Weights of a small GPT-style language model, trained from scratch on English Wikipedia.
Architecture: LayerNorm before each block, rotary positions, biases on query, key and value, untied embeddings, normalized queries and keys.
Each number is 500 + 25 x the weight over its row's rms, rounded and kept within 0 to 999. Layers, rows and columns count from 0. Numbers have three digits each. The size before them is the row's rms in percent of the matrix's.

# layer 6 attention key, 96x96, rms 0.297, rows 64-95, columns 0-47
104:489528504483504491473487512503479502488469491509501487517484509505495501464520473520518516478519486517531479489454507515542508456504463520482536
081:509497445494476486534528510516479469499464510487457499503459496484478497456516472526477491461449487478450476450517450526481492482487485481502525
098:521487480517482524521528487483527485540516518489482507470497524489494473510526537475492487505507477504498484487534497510457501538476532507513500
103:482490513503504515506478486541536492511511505502523522501540483523480520544515508501531462547494497485487519529539504511488495483506585498531502
088:482520505520506504482564482487505493508507482473480515515474470524504518453499516499497507485478523497510514441470469511442537482513447504479463
112:510507514530519527535513448499529469521557520484499537502516535525481517518510521510520505510521505521525494514533516497469540514526549500489496
097:528471507535529495520543483515512493493510518493476501489535536516486502498514487445541503502558483573508521519526526509467503539497523505481457
091:506507457470533511518485534532477513489493509552541475505499506537512520518462482489509475464497507524501496542504551512552539521514496495506553
088:474510504533510519502534479504516469514499499522462505549536516521490515493491508484524539534538479525531532512527504486457496491492556472508476
101:538509510515475463514512534505456519520479558555493475486530483483496472493496481488487495500503487491451479492515507515544461509514453514520528
108:505531506505508532529546494526478474465515488489517512508491516506503484528446509495527474546516552528497524460494559516470515525513516510471466
094:489502541436491518485473495504467509507490496559525514476510488529508475529504474497506482526505538490513461488493489473560498479487483532529552
093:478524495493515499546524504513478536495485497547483533562546502494521489534456515510510537534516510503494506512557529518497528497509520503534495
115:553512509513517524495451528505486525545503534507536506489514533461499453509521510492510496516523540494471483473517523520488529505528524489536495
099:513479475514475541525543524475511481460471487480485519527468495487475502493452503515534485477515504524507503503528528522494502494501502490504494
077:484514494477530448535557499523478465479507496458506506492511476519474502539509462491547476519502518476495470464493493501499492507504463511481531
125:481492480453502502464455487523445490518510496485481493466479506505521450506489459526460457502476546487517493435500515510517452490543499509491512
076:522469519501562504483499498526483491499526524504525494450485518503502522481535538470444542500513481476534478541457495467511450489470531469511465
089:511480471557532494460436526506487500498500508494506500493482546521469505507517492509472512491493548484522514472516477498519497515507506468521534
101:514477544519511476520546476494549494498519469502526501478503495473512519473490536456544566480518490505474481515494459484481478472506526507489496
082:470525512500498496502523482493517501518513537506488546528482468460487502530480495533552534532507527507500469482548513540490555550518445483484494
115:479522482493485480494464522512484441514476467467515508497473481523477458509538431468464497482489508511515482477521503461514457528515489480477482
104:492476523469517522479494452483519480438507462503547535527511524498493469482481435499513450478482517532518480470511519514470497508525534526492509
106:485503487517547485500514500495476534511490504480509531502502503513523498516526552550435507544502543517458520501522509490530526557517525489492478
115:496496485496514517506510531511525508540518500479477485494518527484514526495587537503435489513514475471517553488500506514465522476501511511505512
100:483472484495471516491495478507526483493438456499505440485522492528522501509439509494506487463512461467544479527464456457508482437488498483544498
121:501491540533513456524499516478485458474487559498526537490518465447494517507543558512531493515502506511491490490481514499479540504490496499501523
105:517506529518463496514495502470475492456530497532541534489511508444532482492503506492492486527508497470492475546510452464459511518536521568506499
114:485533501491490517555515508447520450449531514480505556492507499503535511513480507480534498514494505533488500507513524515437488520482487460525493
094:464495485503448513538543472447473476546483508476495490477546487508511476502482531498467480521491498484473486529529471499527471523539502536494496
120:494502524480491522536529511488478529503520496489530492490518482514489549504514553499500504525503468482457542512506506513490475509502558544479514
117:495461509545524477521569486547482510544515499521547511470531521537521486536509528449544498530519513526528533511501483487486507499491498483502492
# layer 6 attention query, 96x96, rms 0.287, rows 65-95, columns 0-47
107:557505508495503525467490517438493487501490487514455513547535433504486520507506487501475503538465524502499494495512535531506430521490499532468471
105:514521528500512542481515542472492520497530519523475515523545447495505542500521525486485470531497490522457500559472506530490437518473526504494482
096:490467530495486519521541484479516489539531534498493504512477475520464502538477527448500470504485461535499468484478484476468537529497482462525503
085:497526467479472544481547491509514549528520526454476477496511532488546529464495468532488464551510498475479499529494503518538493528516524507500458
117:521495506479531530513504492494499474471526494493462533547501467544499528544509474503498499544492501507468495542498528511487495514466529489492439
115:481514508516516493502512485503526528499533496517457523507515464492481513543520483491511486540487526512502521554499510500498469530467541482479502
088:469477528456534478497454474490498449470493513514512535513468486503483434490459500532544526520484510544524476479456539470526532498489497475465481
105:516469471507499500520554519488539519499520495485465513490501453482527499526520525487502495557501520518476535553512517526530473490509523507488469
108:480502486502483475515452465517482483469475471503515488535501514493527497481461461518497485521467549520564488494490536527494539526495535510470491
111:497484497453503523506507491491471508522504458494424450512535454527492516513468494500482497527482480471501492570516479506478514532523500475477477
106:472536535468484488476452503494479467476489540505510524522461517517477504480495471527488527486478501535501501480479524517532527523514472500498510
101:514482479518486479476509508503539537482463519494468492475493449463496481513454521452499447513494499475507466544453513485508492490497488467473460
088:477494526477512511494437534516468460492493490528531525513513514506489491463475489470523486471502484466517502529492500508522535490477489487484484
101:507479499558527492532530481471536521493474468531481494540497504506523530513448538474528549483528532506516510528499506473493511488530557544520508
106:497493517521480522506544531487528494545507528511501495555491479514511534537485494484520516506470489515493523507537525520485538527523496504496483
100:485519481500511470506485501557451510484500519502500483476461496515496549472519470503426479484469512462534520445474458522488482463503477485494559
109:490457495489538446517476496522468513506474497527516526453508534475486523495554477521490494464512512524496497483503463495494478470455521497526479
109:447487520487516499520467505541453481499499502549532528483486520505477475511489531518537541509526539518503497454502512507542499504514488510515499
101:477495502496517537505557477422489462484514508490521530523466501503531534492474510480507521524521520530474530531495489489515483533534494518503471
104:488517504518507496508511486502542520497543517515490492508451503492482528497435521450557516492518487522468497514483535490499494487497535541516466
095:492492500505495496521496463475501505548472504537517549523487507515468509490530501535532515513515531530472513494537510554514487500539523520516536
095:521515480498570472497509495453505474478455514489485511501456503485507488496518509508491531516492493443502548536512494493506453464548494480457537
092:485528473535527459530476499508502511468460517514526492470501518443457516491476478472517464463484509526529478505482542501500495471489521494536508
104:551455495479480524488518479482488464526486543488524491463495486496490465492513541468468510539530454528472484500522497512529487525510497506499485
100:482487495487447502505543501483455483535536444499465509540519461556466493474514487512493530488474501470497487479516460505484560526546473505503523
084:456517525442510531506488478519520504504527513506486538528497537530500511539504482551508512503487522506485469524436497525521521544505513489503458
096:497476510470508490459478479547528475518504514505491492515512525550486571561487490496510486500515511463528494472565499497497515543512479518454475
105:482493497497519504541493538490493479539507535528505557509522532501511476459510504490549482475447484502500540512515483473455479504480495466476474
087:509536499475442529538498468506500546512547505474477506504534503520468514497463491491472479468457477515515535508502499466492504507493470478475514
094:476479506501517477514516513481490516484514543522558494488500511507462501541510485442488514497547483566533514522518562511497566498505503470511500
093:479507493463499548510497499491542529513502512520452517520536476476459493517525440487484502507525492487498469494514493478484513524477483476492461
# layer 6 attention value, 96x96, rms 0.366, rows 64-95, columns 0-47
104:446513470445484475493484507519514517453530468483523481474491488518452508524507448513493471496511503486466519507493484514522522510481530532497494
100:498467502553480444482494484449522495556511516480502489451516545496557476523517501529477492494487482485515492490514489531447505513513467485485536
093:468512523488540507467517501493508455487466524452495539500523492520453518502514480517485506461546487502513505498518516479521479480513483446486515
099:492475514517491511502514504535459510502473488437480492495554517485479455483457495465458495486525475495497495490459516502512533499496485483530446
107:500476516460535516531473488516457485519486502514480540470525479502483498527480519497510488485505501495513512483474514463473513386471504449537519
102:477486526522491527508475492469500437514439523484508529519514513515527525497514495506452541482481514484551479479514475509517504496503483531494535
097:488504507492521529534509519511482474491508531551526512522540538507479526510450485522493531460504496503532505518503525524548519528466548471493451
114:552505531474534547522517498491510450542514508520524514503492514510478474492515463489480481494479510512524508493529496512526534480518553489493507
099:452488442501506460491524494499477513484515495488465517552516516465507518498547539529486533499472483490503524528468494472492457518481497477513488
110:517512498460548527458535552454467470511517544498489513490507483508504522468490509520524515498545499484492509509535519518532533528508494473516467
094:469517520466531489534497524508482496528512536493453513466512519485483508512448476522525506483478458511461514512509508481534514531575472485507515
099:529477542508493546494496479509460450546476485494471520489492494494504520500519552475512454506479491559546493458496490491484517497476473526516498
103:507525493466503522506554504495478507472507516520472497542522540518504484478532547516491515484460533480497481492513458469490494510499513469509473
102:519530448495536492517540515491474483498492502534504508479538515483511462493491434501489561489527464533479508519504514507524529540521477475508478
107:491483497519473526508463498518520477535510527488510503548510522478506490490490456496478510500515428488518530525543494473496503485497481504487509
107:514509476514519495448494490505485499456501507452495535496502456492489538499525491497535517481453505508483504487509469480500500477499489481465492
102:488482520490516521484486466466526493499492504526539498530491552546459483521515477538518469474494489504472482471498505489448521583503499501491486
102:503494479520549508495504533513513450492464508516518537490460496497469519526496516498488455543464513504534486507524517470507479518495519534493497
102:448502492480559544524498515512523497491519503484497516484470523479479521471525495478474465439525515486475510484521515515474505475470500465480508
104:496480518515471501549472490526516460552516486508519501490493493501507507516478542485487464488517493471536552534492499460553464504558546517505500
092:503525478517495471457502512509502548463449533504499487510510477530520439506531491531514510511525485507442496442461499450484485488476487491471503
099:509477539535503510493532446494453527485500510471484498460529490499492511531504503487481533494463524499511478487460495506484511484478515464525525
097:525475474542479474526474500454485483545510464496518514491516530481481496523481495509528485479539537494533464487493532494482477558544518481463500
097:496512468511484456514476462505525493471523492516519515537509528516492438509541459507500518509525451497481496498493488491502483483500516470516505
100:516470467526495461482520543501496533456515488474483505474466475509506509465509502446490506483540500523512527535471495499533463521556519483457482
107:515564493509543489505503524450510494541528537457493516510526489509483507515486469502494510505536528467477487478490553498514465522529495517486473
096:523483483511518480447536466496466502460488521508513514523538466527535501519474479490482534520437525506478469507535464514550484546507540463448495
094:485489465497517495458483502452527448506554470508494493467556519485473486478520490529483519511513496485493511546488539514534455501508544527513479
102:533517478449524483500477489471517512448482501472517506475524459517484470506488463531538426458512515469461528516487509509500521478514493478499507
093:513501479518524510491505545512531489488500507469517535527542521518509516504451505503470504549505505512485502475499499558538468549490531466508473
095:513514517465461556482477530563498510519529517462491525478464485513495540500488506495537448484528524518467485446495538498484511497507493516490534
125:565478499479518511484476486534541467517479531466481505487522498467481503527466492495505495505525535503514531479520504476555550542526530474512495
# layer 6 attention output (transposed), 96x96, rms 0.316, rows 64-95, columns 0-47
110:511535495508490486527492544493461443445492539489514506451515542533540505510495500482549526503507503501518476483522531472538489502522451463496502
098:495515504504572488452526430462473477510510481521467519520503491497528468471532525486509503460529506488490465519479544479493487477506539509530528
101:484497467473451435485522478489485535540486488498491489546545473467522519521517488527479496506461517525493514491495517508493528564523495477471523
096:443497501470533444491523488554514517503523510512527542526453489471495492527516478511571488500541496478483514497503502492503464508476504461477524
101:494467520484492441475474518525482521453547514479512511545496509455502532510466506440477497504528507497519544521516481505460501484504502527523534
095:518468476488498477464502489485496524509525508494492522532499469540519485474463499481436515508445549503503461502505514524500476462493488512462456
094:515504483491478524456491506485488479523502501500495507525454550539473548501492476497522539475468525531523541510467497530536532513513463468503484
109:453503485540476510460487470492496477481504478504495481505551514513490503529463487517478517475567485499522451514509498491469509525500473523472522
094:479445482505548520488515512484470497544501533484501514481490534512492500512531512510482448496481493449482523502539478536536462503494541501493509
102:520498463516496497535516531463533456505558512485504531535490473528505482514518496513538513514460487484495519483495567498457513487462475515484497
095:516483490476515551492519524552468473517555521534482514506512539505489519483476484487482494542548485477456551504459506494460491511514479473505479
100:490453494513482525528499501492500524435515501576480514493482497495509455534487542487482479488474521522494485537468503469478487495480502502479521
097:513503517507562514498542529482520476542461458484504504489488488484466527519499485462490550524510450510505496474515440511475486500490558446441508
111:487467502491480501508533492533444470468511501512506467525506495551499499539544447564455488492501495478491506498491507486520513477490500510536490
108:504501509479523465540489488499491493541506507484473519479506480505489527475484451502506472513460538497503521543491502522501484493483517508482474
101:514453485480496491521513527494536473522459512480450520505501497502489516454494530476504473493521496515494493483506470521532437525512479453524500
096:477523512521493528514497501525477528547525485502516454470554485545529469499487490487459500520510540540489461500518494468483480512490470447449482
097:513491475512467536476527460451536469514500463507460496505520470504460523498514505519455506514516526455511504469471484502528506537508486509492491
108:483467511488460469478515492494477498547499475505517470508534488526496530519483479502558472468509509466509445491499490470465501525556472501486434
103:478506478485513555477475514459491493483480504471506518516542521469515511495504500488509545525512527528478468500494478479547531515510508512527459
091:510508448518517479534513503497495535517471517509479457514448489504468498507526552511475486517515508484494467518535501505504487518523509519528491
096:519452531505481500514496493488460514527492467475493499553473493447485523514495498453519532549509494464506476485542487449501426512497451502531542
099:517510542490494516456476515507454494467516507528525496497483506530473499469506484505516536471512479482479496532477485458532511490521492503494504
099:490499496507545451546451521487493500513471528531513473489507518526487509485509470515485513458473503468510475509494478507474497491484536477507538
102:528503523538481509514514491520479474531478497502463538464488469485478499494485533538519508517430462491467491439479465477528483494507486486540480
111:520513521454479474469469529552522504492480463495480469505507501516533492481518493539510488538519477507490508502496502515537501519506500507486518
095:531494525477449561529496499472494490488495496486472501541510477566496511479518537499461514475535504541477505472467468471487482525488551526474532
098:511543503491505520490485479523515476460515474528532493460510519521540538482525473514525463515495460506510484489496497535498506477509502517508491
102:510533497530490478492494528536529514574499497535472499487534496492529491510528492487467527503521488438516485491520508507460562470510470524540503
087:501492545473489492495485436486520467496504490503480480513458460534470537518481511524487500479514505525478489486528519487499532525524480488512532
091:516493517473525485511492541522500481476531483546490489523532471496536503521487525504492500514505462536506481484527515497470524532537556490498468
115:482487533480521500492531510493502529466487571475451527510513496502509524553537496505477483495486505488535496488499484463504501526468488486529505
# layer 6 MLP gate, 192x96, rms 0.312, rows 0-51, columns 0-47
097:475483525518508505526458536523477488499498480508496490514508511430485511521502463489509492494485446503444511531530489482491539546505525515515496
099:487498490550523463534513487508527474517554488540494485482536537516442495492451525500512460513519545527470478497520487517525491476495476532525472
096:501497506532515499532491490503486531487513499561482481494473488551481496514495494496516490514505485542491529489488501516478426481515514494494492
097:478461537482500489485498510525529520479499534479465546528505485509460471459476439512535522502506456541463517505493476484485494513519501513512508
104:503501529495509479528473486517538489475513501510481530498478525513506507521508507466532501507532522499505503475469444514509445529532553525571474
096:510447487474463509465524537533537489560521494512481462462466521533499527498556505530533517476486483518517510476499502491484521496500523516538497
093:493487499516478510513510527535510499462445537509506526487517454486509490516553540501500466487502490500498518487518496460489471481466543501477543
089:481505478497499483532603472487491491488562487504471493472498511542519508484464476466471529532506513506442509484521515508487535505486503505531514
114:484545466492512507519540501492542526497521480475483526511487526499503509474510508513545521468522531498520525465537520529503494502479508481502461
108:528486528485494561515494529479542496500463526492522451490531486480478521500461550522526486519483520494507496545556489506451501516499513467510487
094:497502545508502511512496514483510544516519454499506466540500458491483448488487517514538486506526509460511505469479531568484476479536508484520489
102:465499505529489506499490523509569516530452524472482498535496469479527505522484530473512493514505485473502507526521498468512457440486552487470500
094:524540490504485485472509487484508482467479454512487518478515527487479496478519472503484527476490487488504510511524466472535561502436517528524515
099:491486491477516520458495455504515483514426512469447468458521471503494516444484498519533490457499525499521503488466486515504521512455520522512496
100:482527507489535517482509518487503485521522477525489487563540456452534492487480507473498491523515495460551508474481540524485491468547509488512481
102:533496485458478483522491484506540536513477482539487462509474507555519466476495503473509522489564543523482530537535499499484457501477506503513523
110:508484456485539523465499492502534516490519511489467533497519514473485519555504521456536503502519526464480510484523486523531480506514500497542498
102:526538495485476502482517549494510470516467545465511470501466517523529520531497501519486498453480505487496487517513466479485501471499512510444509
104:526515468464502490495523511496493475444517507492513479519498471477510527516496505510509504527465477487491544468522523443512535529470535541571470
106:555473498527506517506543537495527489505501469536484500486472494501525466488529513500486532505499493519505525553552490488493485522480455460504500
093:552536481479483494496474489502513508519491470489469480478471497516515483534531487512476542473497526485489545484537503478481508505486524495466503
099:521500506530460490473481515527502512490559492505497488521517517486473544520525504561466465474487537505476484507503554477502503504489514473519509
096:447499521502519509520500458478529488507497476469497504488547483527494537488492504504563526480512432486502476523503502487543539513493507463494484
106:461529498483521499543564524490507532496463487490502507469485505508497496491512498516525516478532521484500550510501497494462500501464495443483492
100:517482472540483520471480523497492498466512531512470515527497475476444516480493502514487470507505480481477457495517490498524512540498512451523495
089:531502562461519484520502508493491469470536511490495482489511519466456510481489503464512488542481502469504502485504480489437473450446494530476478
103:500487513490491523499446463509495502534470500504476509447492479484503512505495479445466507473509487476504489528477542522504478447509531485545518
103:471480496477544500505505517502464540499512500486492503510493466508518497448488496451512528478487527449489530522462512516463499509474513536462460
102:457485551514560481520461485513512483482487484532505499512509500474494500490494534547499511499513513490545517508542503499492499474500477522486503
100:539542454458480487520489483469469504480486469477448495507510527490486492505527496499512478478470496447535474506492535484487554521499540500508518
100:525530494480495522507487525516515529453488511526475525509536509480551491476521504455463523476507462504477472531471509460461554472484448530495456
092:506488478506489471485450566510497506500456514564465515556491531489535476483477508465506491465495497480471517492489483499478512508492489439525476
102:515502508526507503463500483535514545485520443498483491500518530486517508487497514496529515528523510508482544511493536554531495517569526464503493
091:514513539486508445482563555494546528475517496502507538496510470480478460511510495466487536485495508484453513491530535455525463493510519545487467
103:485538519526501540508518490472492525529533467520482495515496495470429539471498518473476472548503461511485521503501509509495538504491506493480500
103:439519543528492493511470505498485495537518525548466441532482493473510513534458511508483541491542523502540480478501517489486532495479524499486483
099:481498512511491480486505524504520459485479475521463486533477484496509488515493484419494469487515497488526513503522453472527530505513513478493515
108:544483511498534475485539475487491545479511515546514468517506499520460427503443511519536503454517534528490473510478503453515479477507526519520496
104:515547533481460483487488470510501511492462438492483492516502530460508495488523469498507509549428526500522483488507508454442489495485518492496496
092:499493480514471550514513522510522507495505524536512523493499479468521511457456543506485545506524498508514548525462519488497498496491480490497536
100:490519514503518527474490467516511478487529460467472465526495541463465531535486508492482474479487517479529533549525494520510514527469514571500482
095:468523494486491526530531482515537516496504505532560520484502488481483521488514511507515500495498536518445569505512480507497497477504484528505455
101:522480488542546461491516503473533507519512543500460456495476478495543487513488494506509525486525484480486528505428458509508541542510468490480489
099:508527500488511482459493495468484511497533492440470513470495507515523461481478479460510499497490491490484485473534481512480526538467495540513469
109:463474553493484522507515476497463501520481528492492446503499535458525538511521539482495495488471452473529492494479565491531491514529528492498517
106:517502525486475515518511480499543501473490500494518452479543507540493522519511497468528484497482466517521506516511495465466474494505499524493498
100:439526464503504475519512550529514469497524505534492469504485514447487494524497535475503553496510428521505501487496493467471499525497505443524459
092:477498517537495432544538519465513505473522519525500504542523485481523465524487530470524469486515525476497497504518469500547479496518514519503486
101:524485525516549478536513504493508484523494510475479526539496487489518521521510492507508520479505530504489518506537505506534460432488520523489448
101:504491513538493530537487480480508505506514502478482490503480521516495510494518522541503506520522494531504479510492550497502530491471490490515514
101:479530468518527475532542501468523520523504501493471474493472504530463512480463528514481489552516518478492466501498524489520542477532540462479522
093:493480523498523487442519451480518559477527462501484520479530517465480542517462502498474478534505565502532488533468516482472455468472532482511511
# layer 6 MLP up, 192x96, rms 0.33, rows 0-51, columns 0-47
095:497472532469501500573539521471469497508499513488492512524518478483504482512467550469531501498484549535482523480521478496522492527476478510479424
094:484513472497558496459547472488502497507526519536498509532486513522519501508484485459482500516529494556503496540527510527484523465463449509480517
092:506512479502488520498471529503512469471523470486468461528504536507509503473509516492462503494530480537542491460479530492467496449523455492497470
097:469546462507492493506469532544505487476494495438447498552539501514519486506483504476529508482512467515521488546501482480511550525515498472454523
102:503462498498527456498495487493507533517477520495468522476504514465532503531494523473521545487529501529488543460499504471540474502496437524497540
099:521531496536512537525494466515493506493508465478518510473476477517501520533525516500469450430521490545513535485532479516521481527491496493533518
096:499525537473496475510501491486514492508536497521485494502515544478492496517479483499559538491467465548465525473502495484490445501513475474515469
098:519499500523493502440518458472477493449499491499497555548520497496508531498510522454547485508510505474499485485514496475524495478479477510508482
102:519489477474494531511485475505494496473460493501482511446491468520491501546486481514484482490465541496450538532508483469524515490520468507468508
121:512531506481518469477482468532531474488527481485535455479506448504467479528488459466519515463471479493462526497502468486491502509511480491480494
110:485498494467497479482499511534459483484438492502514489473533495472478470473468513454485501533445539490477500486519479486510522497482493524482537
099:521457442473511542482498488522459474473452500508526531515516528502451498458490493479516507503457478472510482509514481498528536494528536543497478
093:541537505478439487513460462511492510522498453471505492534503495511514484516496479477514457472537497491535451518461514500489463488471502481543462
102:481507458452514521517520500489498538457520515511538498517484510477487506500527536454487510528490533476522517544497481516533541504492489507513509
108:531516498544467543478461502500464499507543488500480492521513493516485476501478479475505507505533473532519492518451538485480502530539492504510509
108:519540548527458496499510494530467542473484455489497522513483507490489476457515435514524450471487475521494474492474520520506510518539498508507460
107:478507462521476489497499505507465494429512475498485461498538510496502488495467505504491525508465545495523529516468456482523503551549459502473519
096:478549476489483474463518513576485469468469489503524511546516477483450492471503553457489495527511506514529497525507509466529506498502515538518489
093:521486487473491502477506532504553547500540470504488517486529484496522518507481514515467484510473547507502500500476479526464458510505520479535487
108:508530472449507533528490513536540539465490516525500494479477500519545554488481486470466492497541479490479455470490497480492475502476490495455512
101:511506496524481519532505500536474513514485495486507481486494536489494492531514529516538526458470546520482519511489494419516512494504485520489513
096:475459512478472507466491438489480501511475513489558505493475469468477495468515494543504532449527543453508486490504504491461492512470511523497490
098:534491503457505515463481547526519511494494541560458442492467464486516494487554497536478491476491491564534492525477529488459520531482506523522528
098:505488489501521504508480511511516505491469486514501461426487514506494473516523502482439503478485494497510485525523534534489501466529549458470502
089:488486518486519469455518461514508464517508493516550483524497506515473507522479493513500520456472474452516534503473508508470458523496542502503536
098:523526496553493552468503504502507463501476521497442532516502519485520487506547477443489511513485513482464503544478485487490475493487501478477544
105:547476480517462472500515484508485501467542503543497474515477492482537491500479448474500520486459516497503473475487486519494518486529486457515535
089:544504484515519516470472506507535510491485498475497469508469513532478491446470512518505485489493510515480523529521465516466487499503502500442481
096:445489464454481503499483498444473526472427493504559508478481463536500491486474518520490498486542504463489516547499492485503488490483510514492463
106:450531487520502487514539466489487476509540499494514513520500513497514508522500519488478507541503465487475471538469519495510498483509508498512473
095:504500493508497520488504501524474506499487513484496487503480494515508487526488500483500521529503551502480539479485549541538492483460483490510509
090:516509488480512529495500512487507548504536492497502483527503485529527467513506462447500466497557511510485450481462519527469477534521492550466492
102:520464503519533482494492492477521464551534463533516513480511538496527483495465509484516496472472506449519483500517524539471460528528473445460467
103:502487517463496472471528501558530537492558522512544540531520471491502501513532489521476501461465507524484512496527503490508496489544469513538443
103:533465489546476516532540485494498496544519519518478515512538481477489508516513511483488518492512462487509508525513534492517482487467529513509503
100:475487529409475494489488526479508522500482516493517508510560509470530479524478543446494492508512513482528458508513509489505488553515527443473490
111:510533550522488490551479537459506535520526503496522453504516474497466506523539527467516515489498532514506517491500486490440488460506487556493515
107:511480552478485475481519529478500495442483474465506504490477521523473446466518542523494488480495461497505490472578507531449517506475491484476478
105:461521488489535527514496490487473548540518497540481482485505490517513520484479520502492489455498550483498496452458450505514513535504545544505522
098:512513525528523468485509504520518508478513474491497485510479501502554482507509476478460512494507482487486541518465510537498510474517490563493462
103:493526538498496475469505469537495478513509498461518509537455493495467511531495508491487508533522527457508499538494510479489527479482476504475474
093:568483506451522531542519504528465525486522506500508496467546542475469528463491525514527555494480496490503498473489481519475490492487553481499557
109:531503533444478508542467453500505529493497483487482516498515511537481489470511480476538492505492520485506457517562512498508505508501541511501510
093:495540468505497541514530529510524504497504500465531474492476518491533503486531557591489503499483497472521515511489477537502507450497500472474473
116:481502495484480493501514497496506513526558523502508508497438491518556464500491502497461484452517489523484548475496525504491522476546507455526509
098:530479494524502495525515467501511433524466493508495477472489521508498461479493507475483500488485563534497483480500503499502533509526513507503495
103:488477478518492526513489483491495503510522508460541535522504461501502525478459476520517485535441472507499540426475472492555540492485480494482493
097:510511481487511480509559503499516519502526551519508467534501488518532529495466502488545517505473530470499513507529535456502521502489496514535504
093:475465486483486505508529515537476464479477463515475491483496532493529488507484506501472527479492421513509467514518498518462499496503504455509526
098:544498499525485530510498473520498499511490510475467471534503507532481525491470491511471497456502485509553493526487551541505504466487500536492541
099:421489495457502483510508528493483494514483532492503517528538515479478517501520537519502482511472513573487503447530517517483450471517492506486503
102:497482475484504464515473511496513529488487496521482491506489513485497452495501474518516498474506478486467525472514485531481476493487493447472528
# layer 6 MLP down (transposed), 192x96, rms 0.308, rows 0-50, columns 0-47
096:497533491463490543470575537523501509531492490487462499477502543475526506500548537499526489509479483483516523503480498490476483497478528529571502
097:525495503474485551510506512488493479491484497507499521494473580456499505514484551493502501478496491509487473538464499500498549516494486481561477
092:522488539470518489476467493522499453539465561517493470485500459499496530469481480513516509493499528506499520528532484514474451537509494469517497
098:522508504475499493534474504503496549479543484507468492558538521525541484477469489512518495509472501511528523529455461536492511505486506556495529
094:464515486471505484493474531485509550472524518429494479524505499453522471504563442498523510506512498486479510514486503513490461548476536515500520
097:498536525519502518530441432534496499512493486469495492471493480526508486493461535501487486496510487513527552524513519477524484463477512520504511
097:523479555481512481505507507497487509479488496514490450501494520476483514518500508536476502507526492463488486528491504470510439486505484503533545
102:508510507516513521513421490487482493533503554482521425508481541478488493524484550451563521521506515533489496512508482493532486492487495514547504
101:513490500447442501495528516536497502510469482514492527495461490470479466493505483455541518504498484527489494491489484515506554497460495476478485
114:486495492488527502452531479534500535488489489547433539537522488513510465498516523471473474520502473475485521477468504479508502504526449510478523
103:498508526467529461499516519497503497509510551481517472491496474525480492494506475507520521506462570528502510437489485518490476478477539523483492
105:517487487512514483534508493527492495548486517529481477538492502500493533514494449475466490451525479498493490494476461533487490490543492528528488
089:445445502503501479501516524480485489519485472493482458476502499536513470521506494460501523493548502496518501462431541488484447538531478464467543
103:513489493538513533507513481506520471516523519485530513491466515501490521505523518559492564508500521468500492538452488504511467479485486498527454
106:521516474465447462475493491522547461515481488470486503533496507474498492488531490515500502534538485501499479512464475527480492493514519495494485
107:473464520538468535526451468501520508489497482528493472477499515510486487521497515557507458506528518524492509449530514497559536548511473510491467
103:479527516478501502501528481475500456517511467508526475490516511497465486514449466559528497495507504495517493547516539490460528520550500543487504
092:518501485468493467507495491507498496472522511476481498463497482568516520484502476518524499517486488515514511502531503511487465478452518495487524
096:475533538457462537530522506463485492506513488477503508515483535478517537536523472513551454503461498461504464496491512467492487504462513509549481
105:504474519514486465553490554513503508526519471500478502495546483485548505503479525489529497504504497491498485500518517441534496529500505516511512
097:523519492525518512486464483502488463488496521509499501474498520500480522502490491505498493496508487540465500478505554512512495503495499527531482
091:504470517515523489512498531509488499490503467523510499481515511494477488513491477495495536469514506487472493494499497537522497538485525484484506
099:530527489508482494465540534517476520531521521485523470500490497478524522506492508489510518446497460506475480515527521441488492471499521502494520
100:533472499502505445467524535480514513505514528527469495549509528476470500464527480491489502510532514488497493515523484451542559492497484514489504
095:501495490550490510497511516525491493528505485526451550509484483449478515459472475516534490507568487496505451465518506527533476517552479482534454
102:517499499524515532463493472516483494532513484503535507499481493492508516489506523477506505505502520468513473498537476506487485502515549529542492
104:534502456481502555451509539526458502524461474533540472477515520514498529488477491447478461520493471530496478478537504502524511498492514467483505
095:513489514526486489418485488489538502489505464508521440481482494484504493512501489470493486515503498533500522471534475514560479511510506462494515
095:508474491475477469508513528554527522463531512471513487508491483492549502511507500494507482458484508477506469469492452475519522467491514532483459
109:509491519488489512492483483525489527495466474488488483484533511532487522510502498485496483522530468472513548453499504497527515512486479511454523
093:480513458469463493497506476523457498478525503505486463519505520513485474515489511540513471520467519492485531506545468475535502504514561470513517
089:493505465532495460508504468502466520559497540461498533494507460465480533485532506557508518503476509505555499465453523518519491502493500498527507
109:487530483480479489449493482519509471504557534527516505540489494507495446505531456490520464504484477508542471499506511508479519507523494549503449
099:481507525493469502454555525479474502541464487506545613489493527479505507487490489497499505465537490513495511501499497487494482521502465490474457
104:498478488482513453480445499495500491505502522478519492504502485476446540481487552503497517539467447541511484490492486501516524513518494527459503
102:482493482507560519539498475487548487501505491522529489521503518472459500530480461463487495571463498521480503523477496524448496491461517482520507
109:471440490494475488485497499502536499521486492500459468492494501485537450507524502509482550486494510527522499479478491522525499492554490510489491
101:546497475489483492484513518459503461505460493517474497498507488491537494510490524457497453523509509497521542559468513516507541482459493502468461
105:480502517490524539462485481483484481499491541516479508495544466466520543494463517500519490453479445496528489503481471488550519532543465481485524
100:537526505472491482480487500510488467518502489514492486466482518492528522442469482476470489565535519495490544477480501489495570531562449493508511
101:498532520464490505499451522536479543514498486504528500493486490532528538509494499469513517529508489503483491508499497494479490521473504558506559
097:554488500535518495526497464533547530503524506506545454511494492497470530530531516509490525520515539472474519483473525486495527513496533536505490
100:484547541499543510548538501496508489502547492495523496513516477466494477518496531474514496497544484496536487494461497468516491540487529520524491
096:494497539483499481479467485479464530515473477529491524461500509510528507501472509487515487513536490513507545494433503490482510511545496499561523
117:502514523465538503487469506472492545478530543526553498498510503516521465504476488475491525488533509507499524514525504503461514522502506491513530
098:467506533475468498526477534499507522476520479498514501522517523533513569526490497473511517516498448497508476482476531478477550532484517541471526
095:493503532520496508510574530522501523466513523499473488459481484477513510533527505473464512511530508509499473472546503499456449514504484521484528
100:512523483498513498515459463497534534462515483465469505534502475531519527530497517475493492535507494491519499452478508507501471471519467467512463
097:501531476483504478503521440534518476499474488511510501419534486509487513518461511516457522490482471470486507498515503497520519527446478483482480
097:506476562525455473470536503444511519468513491507489472428532485497514493446501513489511476497499489482469484506507490486511526466492512497500498
090:501513438484489559511459502496506515486519514492488497500498458506489488449521542505444495476532471516479507483466477515516534466508532550509518